{"activation": "gelu", "attn_scale": 0.177, "lr": 0.0119, "grad_clip": 0.5}
Each number is 500 + 25 x the weight over its row's rms, rounded and kept within 0 to 999. Layers, rows and columns count from 0. Numbers have three digits each. The size before them is the row's rms in percent of the matrix's.

# up: layer 9 MLP up, 512x128, rms 0.242, rows 473-511, columns 0-127
# down: layer 9 MLP down (transposed), 512x128, rms 0.18, rows 473-511, columns 0-127
up473 103:531510509484464524491515444496512467506506515495502533494512536514478515534494560508442464451519487479533485500466469479532471475526443531553505504507481488527473486506494531525552472513500510452514499549457489501487482515484469487498486517531467518481529497504476477496488444496468505490524515555508505541482497494527473528494527497526496518481525506523518490514479506514504500526462
down473 100:500486507429532511453514479466528464521506506521486475473444490529520513495506498504543523520518497521489534504501518523499481491440546469479507466469513509509558521508506473496513521532511503503491515465507506499514504454530523458486519452545479475498493515524502528518476496514534506484472522513511461442447496457520494509497478542504492487504494525495546514523490481533498505475471
up474 099:495527467580493529472502503552511513509473494492507532483471511489488525515553492498512511518514490512477457523563507508476514517471464507505518544456496492491511487502485539498512486483477538490498511472450491538467499493430487511490478474493518444478499481522502521522475508488508491507499517497517493458526511506469482521466493529501485497467567469502508499484545504528552517495518
down474 111:519488456496468530476532512486518515537511473521490459506491484506487473473446473508503515515501511469505516528557528472492490487481532514506524480515532503486468467506519467460486521477508530537518522512481519480533496448526506493493507526489438508516518485482499557463517498516513508515489470538543498529497441495487485473464527465518484490481481507499504447539473525518532458526521
up475 100:522544494468510509466502509513533475487485482489457486482494501483491506516497568563480500493516521487527439534532494506475503467467464476462498475493533539510464475512533473507512522505480512503485512500443491503480520506499512489515534477491528490477524512529471496473506540480525490520461469536531536493474459486505486476546523490514526462521523503488500472541459518521451483509498
down475 101:522521465440478473508504543521535524533496499498489530516518469563506485476504502511529489494481515493538501499474522516519521450507531495509491467481457488501516486475471471470497499446516484497489503498511468550549502446510565484503468494534470460472496493531524513500490530477468480484535522542512508498476501491521487486508500508465527521524441501514504522528543519483476501476503
up476 112:491452441487500485541461489456519521560496503517513509473492536511517516451469511503517463457488453499514469481524533499499523498476474546475476493473535551510506501522454491469489554526477468526526488477519509505509516488524487494456493522468492482496475506491522545531469523523498471505500512522541499503536531475505484554471497497495501504506479514511502494480503513505506519544461
down476 107:480495545488536551520507493475469459498537466464460490487498483492548484514511502557490525556507535523468505527510482496456493480537489473500499526494498469512445494518527523507486503540479516466525488486506509511525509480509479498525541446478524470484487505489443506458545475489485458480497497495507507476490514495460516496477517535508499526536482528511481471549515487488525480519518
up477 089:500507471520516483519483492534469492477532490480511540484451520485511557521516500458526470503497552470503510493481491529483523491484531476480531523498469472479478524547494492531490480499513547528512499520500478507525496531507485473459483447477525475503468494508481534494515498515486441497488538496483551487527523515466477503521507463539532449504521541454454517518507487500495458506500
down477 088:484467509511527479503496501503577483537499513466514503523512508490482494539502520478508528483503477504501449499534461508493462523533518503505479483470502528501489459475524506495522492524469462537499524500509485457479488508525604465549498491517463493497494488506516501515452491466527535511449462495484521477468512525502471479513505526492509525455504456543516506505490522511503500501480
up478 099:540524534473497490479544480504462475509514515487459542470485447457527510487519499509502544489482480485492474507486540484475531511473517529534516559488532488550521499515483495484490493519497488496495473507469490531497473503505483491519535472497528493531515491459511551481511515472516502469525540449483505504470525520515487519527499485471536513472500519479442558484526484491542515464495
down478 102:528507501500495495527505513488534512470454532486495478478470506529530484497510514468517529537475498510515470499493510495545512493475517505516497480510583517462532528477470541491514529519502468506488494479536534558520458522451507508517440529488506499501489504521457481473452468473536488486489500522515522448476501466458464490500504500502496531508499495494531538471541510460485494509511
up479 103:502499465459556485487489490494496490533519482454498507525512492465519477471494542450462500516548450479528540499508497499486487531492515502493512512512483495447467492490463486508487509558528504566490498510529462491528475504484478520506516509502548495486514526515496513472496506504535498435504521471498531540474558510478470490510533472473507499531495514522518492479520497551518532496496
down479 104:488491497504487484513491513523479490485458504513500441473477506499480495519493540548522524490487518522493535471512539524440455471517528536492470494495542514497536455493502533527466494554529510473521465523490507496521491538474526500502500524483542490531508493453492502470500459476536536487555476510449510493504498459508495524479468526454507475479519514526518502504469499475508509463512
up480 101:483499456505483535493499540477486433544491486530484504491502547470489521506515500532487508504511476534498496503498520515493449490497472481496532501488508503554500482522474516481445478544493530477489517488537479553504491469441469494519481483529482515500505484532467486472488495542518493519493532462480539472505511466540518485501547514528459529534513491484524501482497494508512487452546
down480 102:495537509503483489502530484491508516465493545509514493507512485481473492491551503518542492471470531484516517484515510488518497510525534513481501471508522556428501466503538472521485477512479461479453492511461496470506529533493499509522495570517496537455483509474482503520498484470453480434540497500488479532522497521516475485461516498524509505487469542528521517545470498469488501501489
up481 099:478508473538484490460507512494505471521537506511520497467521540475529525494516514542515502499528478482506509501479529484517488481489493547534520510501505474487524507517505505443543498480492525498520467538497519507497523474500523457500477457501533527474471490539490518496479482476500496509492493506524452490498435529498502499494485572519512538557455512406477503487483515500493503498475
down481 096:467523460470497506541508454496537509519510537432485517509510517456488470509486512567514513489524542498528520475521479488484481503517500491479488491491518528507511498532457560511480464481486497497475477487510485471501530512527466512486504499499550493476540441494492463465493496508514535471507443472485538501500477481512499522491501510555484481511480503503470529544525493492518522539512
up482 089:531498555528473494476526488505484513509470490496505475522488479506469542519526519492506510492491489501509490499513497506524493457439485443476480512497506443517519507522494499518486504504484510542497510483527516467497454487523499485536539493515504541498451440484504486518514495479510475463558529478500515535544496491485521438469481481502548490486520480488466535502514485486512563497544
down482 088:503482477485484487496490527513508511530512562481502530531515529485521468469502508477503454486478518491513504501507451489513464480540504538550534490479515545464481467495506516525499482520469426477505460527487514503543487511496485497446442506508507466479492519522522501502455493506491496518489506489528527453496504489521492553546496480485514527487479496498535491533544553504497470500482
up483 110:494514497479515489469507471452481497477490477542499486479504551550493481543500490504471473461512481497493465507531493536456510512463516491553513498452501520501488525458518449493514527510528500474546510466479522539485503480520475514506465492507473470477496535488499519503551509471509524506475498544531516509489501573512551479518510499496492459507490494479563467509515485491519508492485
down483 110:504492485486511478531495525526496567501516473447479479522485474452514524520569495490513516523477516515477527486519496495463480460512517486501476492510523478494508447520473514513473497495517525499502499510512504472536484493461516484481449501488541444487505477519499524480455506511516498498515492476498517526541467491536493557513495454468504459520532529555488508535491465503533505516533
up484 102:519494503525519492518531468486472500497522467468515520500521527495460514501538527467500453486500509520484522494499493504519485505505541513510521468523531520482503484520500544498508510496463477498524501497455488481514474470507497490457516456486482490555506487455457512481523534447493563497498479532459515486510529490519474520500504434481480507506521525475474510553461461484509563512537
down484 096:533497529500469506480497563485500487468472522519556505506506490529511489497513482484497480513496519514516433505517491484508496525506467549504506530483509493511488467505487499461495470446489487466494478470531494530498510492485481512549490521506476510475454497493513494488518507513537457569500486527503495515466507563459457518492506549487530511505464460513545500483521510546482476539497
up485 103:516543478541559506455496481532481520471527498469514537464457504498504524510504489495509470483523486537506466465480494513518501522481520468445496502503526506481502496540499467510504496488534527506486491438506529462517472480469516553465487512466515453506490542487531497537498492479501469485503529531489492535516476528510455520498474489492546515496486482500511530497512427512487512520490
down485 104:501478502515446525515488509486547466462506469472457504487556515501497516511491465519506519519527484526489514534493535510537471468467506500502496442469490474472492524512528543504497459504551493512502563510481498486441456489514506493464514493486485463488547494501481508512477478544502500525506489502492545542486482535480497536509492510528495449501490504486470473547505503529516493494529
up486 100:475451470450546511480520531476508484509488523494488516494518512496503497455462471519471475537474530533487480523468504488469532492487554466493479467529494493431516485533519517474511468476522487478499496480487547478475517526506497511492489490541470519509511522518524518550558497493511490525497489494535502492487549506477501516501502507499493517517430494504493487532546449499479523488478
down486 099:503550523524460477465473478473467478483514501476482488496480472496533488531536550511523555469498470537516506480503481513521473495476481524473469526543487503513477503501496484495459545519499500476499527468525499515508506514533482481546482499471549488490512476498456501503525550483475506472517513543439499486484491457521472513510508545500473481473534499491525507505484541500482528547526
up487 095:467516515512551469465505525514475517479514521497476513493493511512498501495535496502481477453479529504502462485482471482493529523524535475513512518548529507534468485440466494487494463492498493513472507479532517550504478530466516484488464489507492477537504494478511485530452478519535464516490528517524521487529502491528493498525460523460529475528558458560476490497515502459501506511547
down487 093:504518479486446454528499483505441545503499519503477477472500539500535501494460501467503507496543443498507542519528530495504507533504511522508512529500528475458518508494484515470498454505516491502483490543504464464515534508522537456505518518467490483478520528476498511495525541462516508505532477519527474506439510522492551498491522474511478539520479514475517521462453518491502474498472
up488 105:512481486488542520518487507501465474520523520515498506477493461475505472475518477512548503441498447445479501498489521520526510455488520463492478469477493513500488510501509535520506471515509512549492489462514485551506512509531512438488502505491515502553491473510504521471518553486505517498453525512540539508499513451506462542494529493517515547497490497464503471506535494485503515440515
down488 109:490482479525487448482546514500524518482489468478520486476544493488485477458551492488478484501495462535479523455495483466492516513497510522501513486509475512473530479500535501530496518514507513465510537505522508489525498495474481511473468496502491554485478500516506500513504487505464463432579522466514481468506493539480500506517485554507500442516525508567505510523471505520485500490542
up489 104:486471539470471548515466522532481497534517485485480493523520451544551489527477492474454486483500485475474498504542454506518505537470503468511480501500569495515483544520507494489510527483516485522503527524503517473508484513553492532495475491500489503515493472510538554504444494505523487485460473480483504465512510508462512516537483517503518470434487530514502531521497475519496502496474
down489 087:533494467503512483493567489478508484489503498502498482450485501473486546472491530481540516497466478539468489495492515514509503467490505490526518490508486479495513480504571477511500532501489465502454461492521507544562506470432520488476496508506479482493525520493467456514523541485498511511504465516512491524480456467536509529489467534508523487554493474519484458504515521513539481517526
up490 092:479515538503474507465495477523529540534494502520482550489561493473486461460496478526467489536492547468527501517497497493512494464491475515470533473508482487470486490475480545513481444454530470424518496461493523533513483516518523508448473487510518510486508475509514522424514489490519496520518538532513489478490513522497523473499484509496520484507525475516485489529511513487507508495470
down490 096:513498502521531507505455496514530468528490485470472518497516452503473481463482500467507506505534482489505471511504515508487560583520491489475473500505531482473436534499548523509502493506469504496513493472538495477513486515532508506501516501494501487501507500483482465539493480497531492499527486470503486524559476473533543520510517455523489571481465486481526509461497505476475462533526
up491 095:532516488483492496493506493566516586494530502496500502469509506527482474484487531503469488501543480504493506494474568469468511469451486453496491529478504478470457506537478494507539523521507468467490477473539512503500500499507547472499476501471455486494517487476507462505510542520505526467487472539508513530548497513488513504465479485526459497498485533496479533482493520518501534513471
down491 095:510489509523508491486446542543468500522544485518482516517471497491442543501515475456524461473503474484530527546537498519495500529491480495511522480487460470483484503522493446496499503504515518505508486526512479505536504525493462492479514484520509515477499535491547492558497511491482480521483485512460488489514429525476549455465470498476464542524487514514526498513488512517501517543514
up492 092:500470510514487507485489497477490455518497511505491508496489465442522490528529490522446474493516499492435512497522496441550476504546493521479509550514521494509481501499492530492493455524499505526548492538447521498496485469499567476567510499475493520482478524519510528506488521550490479516514485478463508502485475500478537524483484524489483539516499523459461506480469508475484501514514
down492 090:465487526474522507507516502523498516495531565511494517527543521456485489463498515470518516520501468496491498509474474498496491473540534495500474484460495458453513470493515492503471505443525498481488474541502514528476523473468506504496514470476563476498523505486489516480486508509473521529500478542526476534464450503505484474475460497530468503522542532468513562509520514495495472483543
up493 097:507486460505525510475510531510498545481484472450476532498482516528464491483478511465511484517479546456513520525531510517559483460521458491508504494467487464492494486561484494508520475509548479494515520512467492523483493461503511546533471452496501445511456523489514500520507509546458502535468530501496499534501505474510517446511520495490500523505510476485488519486503508514560513508517
down493 097:455505496498515501513467472484507467477485504473502468509533466506555490490481502520464471516516492492516445454490491510517514550503520475520512509513504489553518538473541469489491495490462505510494499479538489457496457502500486470528557488553527549498538519533522497487485499489508506486493528519446526524547551520478473525500494485493495467495525534490483489469519483532473508470521
up494 106:493479472489535506531496518453513518501479492510565506496491490516494495441458517514497526511497459484458482537473511502529555468467465504491495499500493510514562514518519484447558452526509517554456498493493511503532471541462480460533504495481451522483511515469488491503538504512517458483517511489496491537527518480515506518500499487508531510509505498519455493469502505486474530517498
down494 126:499487521505497511523515530543519543540495526515503469493524495474508448498502526506502479518510546450526528490485441475460519543531531482532494508464489517505554466531488535485463477483511501527522495494484492517532483478492520463513476531475518547532512461473508466450504503527486501486471472495493487516507528511494511516446452513539438505498510501486506479505489483459510502491487
up495 095:564491469533485507495551492479484496509529483490498485494467504469513539495494480516492438492499507536505490549528497520472474473491491521517502529463462543526506510497556472515479466502558485477493527506518568483484492499439504496518478517492491538471495503520467499481507496525496526493543486514496497495491475498451515514511465480517472521446527537456488510490531515477501478494499
down495 093:493506526527481485405481466523508524485542527519495516505524502502463494461545503461500492485467498503492532489449472498536479511478466507499512480492537472511502471430473498489523525522476570495491513497458519483525542524537542507494505482495517522493525513509488483490488515505512481492500543516517491498490554507500495478465547498507498462497488483542499475514452500487515519501502
up496 104:496521549472508499508481531433509546482535495497554485531505507465532489466451479486516508481509497496499516501558489551495522484467517511505538503472526498458532485530487482466534459537472509471492520496518506491494506543486486475498465508518486509481547482511513495496504489510476462504488579519498462489498508476466497532490526472475491508490520444498479493520478495535491498531490
down496 117:469507487499482497495517509482521515496511500429521509464540539460509476490504537525507486529535469531502515477521475519521505493504503519486513522534570513499499513496493437512468477509492486557486485502463525501533514542522436523517520485508503486526461527462516457501490463540496481503493480468528470513523476492459485522512492497487461521461486528505457510502499507485478479524541
up497 098:465529491500510501501536484504535486523505448515496442478521505516499447513473503477530563491460491514526543531492516528451510487505492488496535549503523469482484473548533476482544497499524514476481514512492535517515495438506502477535493502494502482515506485495490503469468504543486497472527519498556522494547485465546450526497494470527489509496520509466519466496486513515521511498487
down497 101:511509546503478461477547508526468513478486510469491537506489487487477532499498510530496489530520501514448481500490475513478543533567509509484468479501486517530577463499494496533506463474464495529497519519519530488515518450473505494495478538491509542503489516496475483502478522496499462497473473489449465519506518493464531512553511431457520513498503508531496501497541495503493493492492
up498 104:504493510512521485498490444497499488434485433496507488500524508502508591479486505504496513494474459506505538499496465550527527519467500525506499514497517514559508532457469499463510504516481551496503506480488530571470484480525500491515526485484501471469521494525521466478494528521495488476520480463466478528496520476493492505562484505478476506484513515534492464502505475512485506506496
down498 102:494503515514488559522546535497504482485490564522515513527484509473475487497474500468452484472519503474466460480463532512499473506499506521496509531567476531490545502496545468512491492503478431475482444499497523504522530502510511543486453499472532529488491488479511493514499511503539473491497535497484484497511495465437468487511469504477526517518502481480534507522488531528501476482494
up499 097:500479489508474474530469507532539494504501487506525528545474533500454528542464453484533498510459532490515505521508508550526536504501497481507522504507467519481484491478518533470465523518533530517456495493496506490465516497519472474523499508509494499520482486467515516456530520500479466519499549551489499503452497508465473489485467527494471486462469475504518555490496448544535505475524
down499 097:519565461499511503481520505458480512523456531538495463500459469485471486524491510591499498512477454504508493500510476485470501474482469533517520525484533479481557472522481536519489507464477532558529519485498512488517505504521515510484502490495509495543494481515498508510525457486484490458494460478521521458491498529516539520512465494533534498501505487516464516458521479492485508493504
up500 094:481551515538464574525445454492482497471517530494516490508483463506533502479485445521496473465506562522491510531470510469500495510478502493467514517480507468470460493506510521481494487485529508491512527497530513491501493510477498529480503474527551494533497530496482526490495523520501475498512508541491481470505455546481482469555505512501512515507494462534481525480450531468479494493475
down500 088:487477490448519454497456528504519509478480473492490531487516499528466524532506535483503522489513435487495506495521500518510509525483451515497491501515495505540525521494515505530457526507487459469509511442474492489524515503536472475511503470482483511455500454454525478458505500493475499517542504460520488518502535506515474539546468493505473522521508514540483456516526482535478541522533
up501 095:453489498510462503497533443507532518490522495489484490477510479501537510496514500502502520464496421497504469548514507525466446492495503523492504511489478468455488495484535450503471502513480560510523475512535527494477537494519531507543451470514489503500506504495421508500500476502515521520529483525472494510498497483481537511525505514523489509518513455516502518523504496541484551487458
down501 096:509503554504530503509493460470535511518446522519530548497500486511487491510508468484434502486513507476464457483503496470531517489479526456485537469487466544532497463519544492499510516485499484540501467511511495479537493442466500496465515484506506553497511519528515497496474494518504490491523498489481548493535512467497511517472476507489476509498503504458536491450503519478519448532542
up502 099:523454535446506476488460530534526498486524499479502511528429531546531512520452502508499473501493498510505499505515476526447527500533560509505509510520471498504516520493518527462570464479473504502518525462496503489509564535491477480494506495515499486456481476479506488492481504480479513510450513485523491501548517455526505518485506472519509531486531506469509499480497503533492522528502
down502 096:503487531550471518518520469482465483477460507510521483521524510504497490536532512523503480503517513502493542490499481452533473460507500546512518517494543497532458510484486484514459501480477476512471480513490509509522471504459487558559486505467540551505470520509494461485506508511521496472488488481513480498482485521482488499465532534443508467501493522570498529525503515476501469463535
up503 095:481485528495456479525479433489497470482538496515529542526462528473507502508503532503501460487494469488481489533472510502493485505464503504522495511504507513483484487525462508531502488519455537504522579512491509541498482507463503491513528495481503521496460493537451501489499502485500530488499465526555482522511501467525468566505480474540509500463508500446510526492504474478526537506465
down503 100:503533511520490500474491511532467513549485497483492502466496506512507531477528481532509494486517524492515491512513525468504516525549428491489499533470484465534478469473485477499477529485526501511491496529518506518497513498474510523486534536455436475515514508480517513522502502464504535541485471509489502500512543529476471467473521532513499555539523515492468471481443483458452467522474
up504 097:526492501499480545482510519514496508519482492498444504483463507524510541474486494494492505477464492532532497493583529520509497520483505470506493524546478518514441503510551521474518529494501520512510477531449514509497520495502467521503510495482498500533454484476466503537484479456538509526493526482509505502490481491494476521472469415508496483492537506530544509462514508547479502529501
down504 089:490537495518499502582481477489526479471510482503546495508494526507482445493550504505502479546516520509449488464466518532472490485497493487516501495450515480473543508541462449518492498496482449480464515491557504508477507515519462486511522496501491523481504521492488442508469483511509527491457466528465523519477519505518523508503528539498482496509486504506509536547482524491525529496497
up505 108:476492496479512515520518486510492498509500469511505482524499499521476516518483520472484521524499489500452468488523491508498489455479471504489510517526536505458536502478471511478512558504498518512523539484500481466503545528450525567511503481505479512494461499505470478509493455510524523541440522474521482473474486492516471535558501525505478470485509440502556506483556465500489497512540
down505 108:496478495532507484511515490513492490534492492498488471519531494509455489469462501501511482508544481531511508530494509487499541544532477540500499493454448484489484547481501532523476480484511509485484508517499487473515484520478497463514527500438511503500500543478476525527483516507514499548447491490520470474531565498509508454501473519528532502527492450541534510469487503460483436528496
up506 103:553515479514489493478492475540501483490492512503513455491503458514491492485536502524492458509544533474525452497506500497493469509474515493486463522487516502547503523525508521470498537535510526494469491463448447482465472432500515527519499535510548470501517517537480499514494509446536507507532515518506496527544486507522515508474542497480492510482506486504506491500428490537500518516469
down506 098:516503544475482514508497520491453504520477513510517506494511515534473474507527486491478560538509520523494538499461477531497532463533489451510535438477488503505449469473491457549494502501529493480490486502488514499514518505481536504555456564510501499460488454489471508550497542501486496524482479501506493509487501493482497510469485506494504524549475528504503468488501542488469454491499
up507 099:451503523487517568488484476513502504513485465494527515513476483497527548475423479483541493509547491480495481465511481545522522506480509506505452497514491528531488531486518483470473508521483491481467494474508490497508491516503521469531516452510510494506496516480496491502517502496546509533518499527482542498460546488522489503421537451480562510510496483520467495509526497515490482517504
down507 098:495485493467517474537507529490497498504524492476495528471505492514498472486535548535498512490489496519509532538492497459440492495490500500463568505491538510469533477494458532534470511532507574532492494490482487483517486522477439489491478500485548497499509494512523504499526471507504488487540472481527471520514498513486528532506481493452487469451494512501520458528540483485465546503471
up508 097:493526524493519555513497513509482501502496500473464546517473503491473514513507513549486451515476509518477515469513501513518503469483475486493542482530516494533522476515501493457534510494514494491469554525490480516484491486499498496513463474485487479548539525476504487513465484498482581568471532565511481475508490498520520478508536504496442484497468459517492494457513529522507513473503
down508 104:506491512481474526509508509505493519491503502491506492481504492532469525481478539512507581519504509500473507515509499517505478515491481460503487487503451538454529465499482501490492488510515484492496477488491503510450438497513498498558463482531475492500519520503470537562466472477507525482498467526503522471517549519501471488486478500470463591471500474521554501523539493489496510495475
up509 096:502453530490482488537546470472484505538526494458481460498500519484501498446462510518510478508521501504493495523515457496493514485509506539491515481472501480500463483544461460469543506533525514518480474507481585520492527517495482510524463470530506479465499487526544534494444478488507524513476501516486510505560497477493512496509530500468476552513507484497518480524479487488505496456512
down509 100:490509502522508498500478505517489498456505485528492474485501487525505462541493504544510513469497552503517485527514539494511492509501534459493463479547501505506495525494501484527481492523490471489453480524531471498510495508491539474533569514467477518478480528452467491531531527496508458481523482485480487520455519492483500468514500551519532497508490480539446485445478539569493485503513
up510 105:467489516495486478510518501517503486553516516467484515453475519447493514516500504484504477502528497552508488518511476557504522501524469538558536505507522471491494496485511515469481432473543479527534455486524506529469478558475530496489525510504465555531510544471465504490523512494489509513495480534494470471482463507491503491494510513519522490498484474527527517510504505503480494457450
down510 114:486458517527467492506517535475495492463538469509505501469525508449539455517507514498523487451541509491473503513522504485504500498475490491491496513537529492475510538501502509480453491456530536501505492504508542532535539529487523554488508500471506475515463508472507504510515487518517510510517532507502495468497520456502493481427540477499493485541470487520529490494497552513446466453475
up511 103:487474478494472497498460488505486514475531513508465508529452485491496480487518487499490462483549497518533511524523487510495526504493472496534512504520479503496546517533525488465544498505512522446503536502511490470549530504478458529582491501473511461518468510477502524505505481537516514500506483523493507506483482513560506456439456500520544496506505501459512511503509551484514512451499
down511 105:488492495466467488503506451523500482458543486518507533496498510503497477477488524475485494541506478543524469577455512512488512475500505509512513504507483527524541470452489466510529485494506480507516546519520489486531509529523502490568539494513492473501494482455530501504488475508494520509483489495587498469508504473492488515521459497519480498477458480513550502477501537507470472469478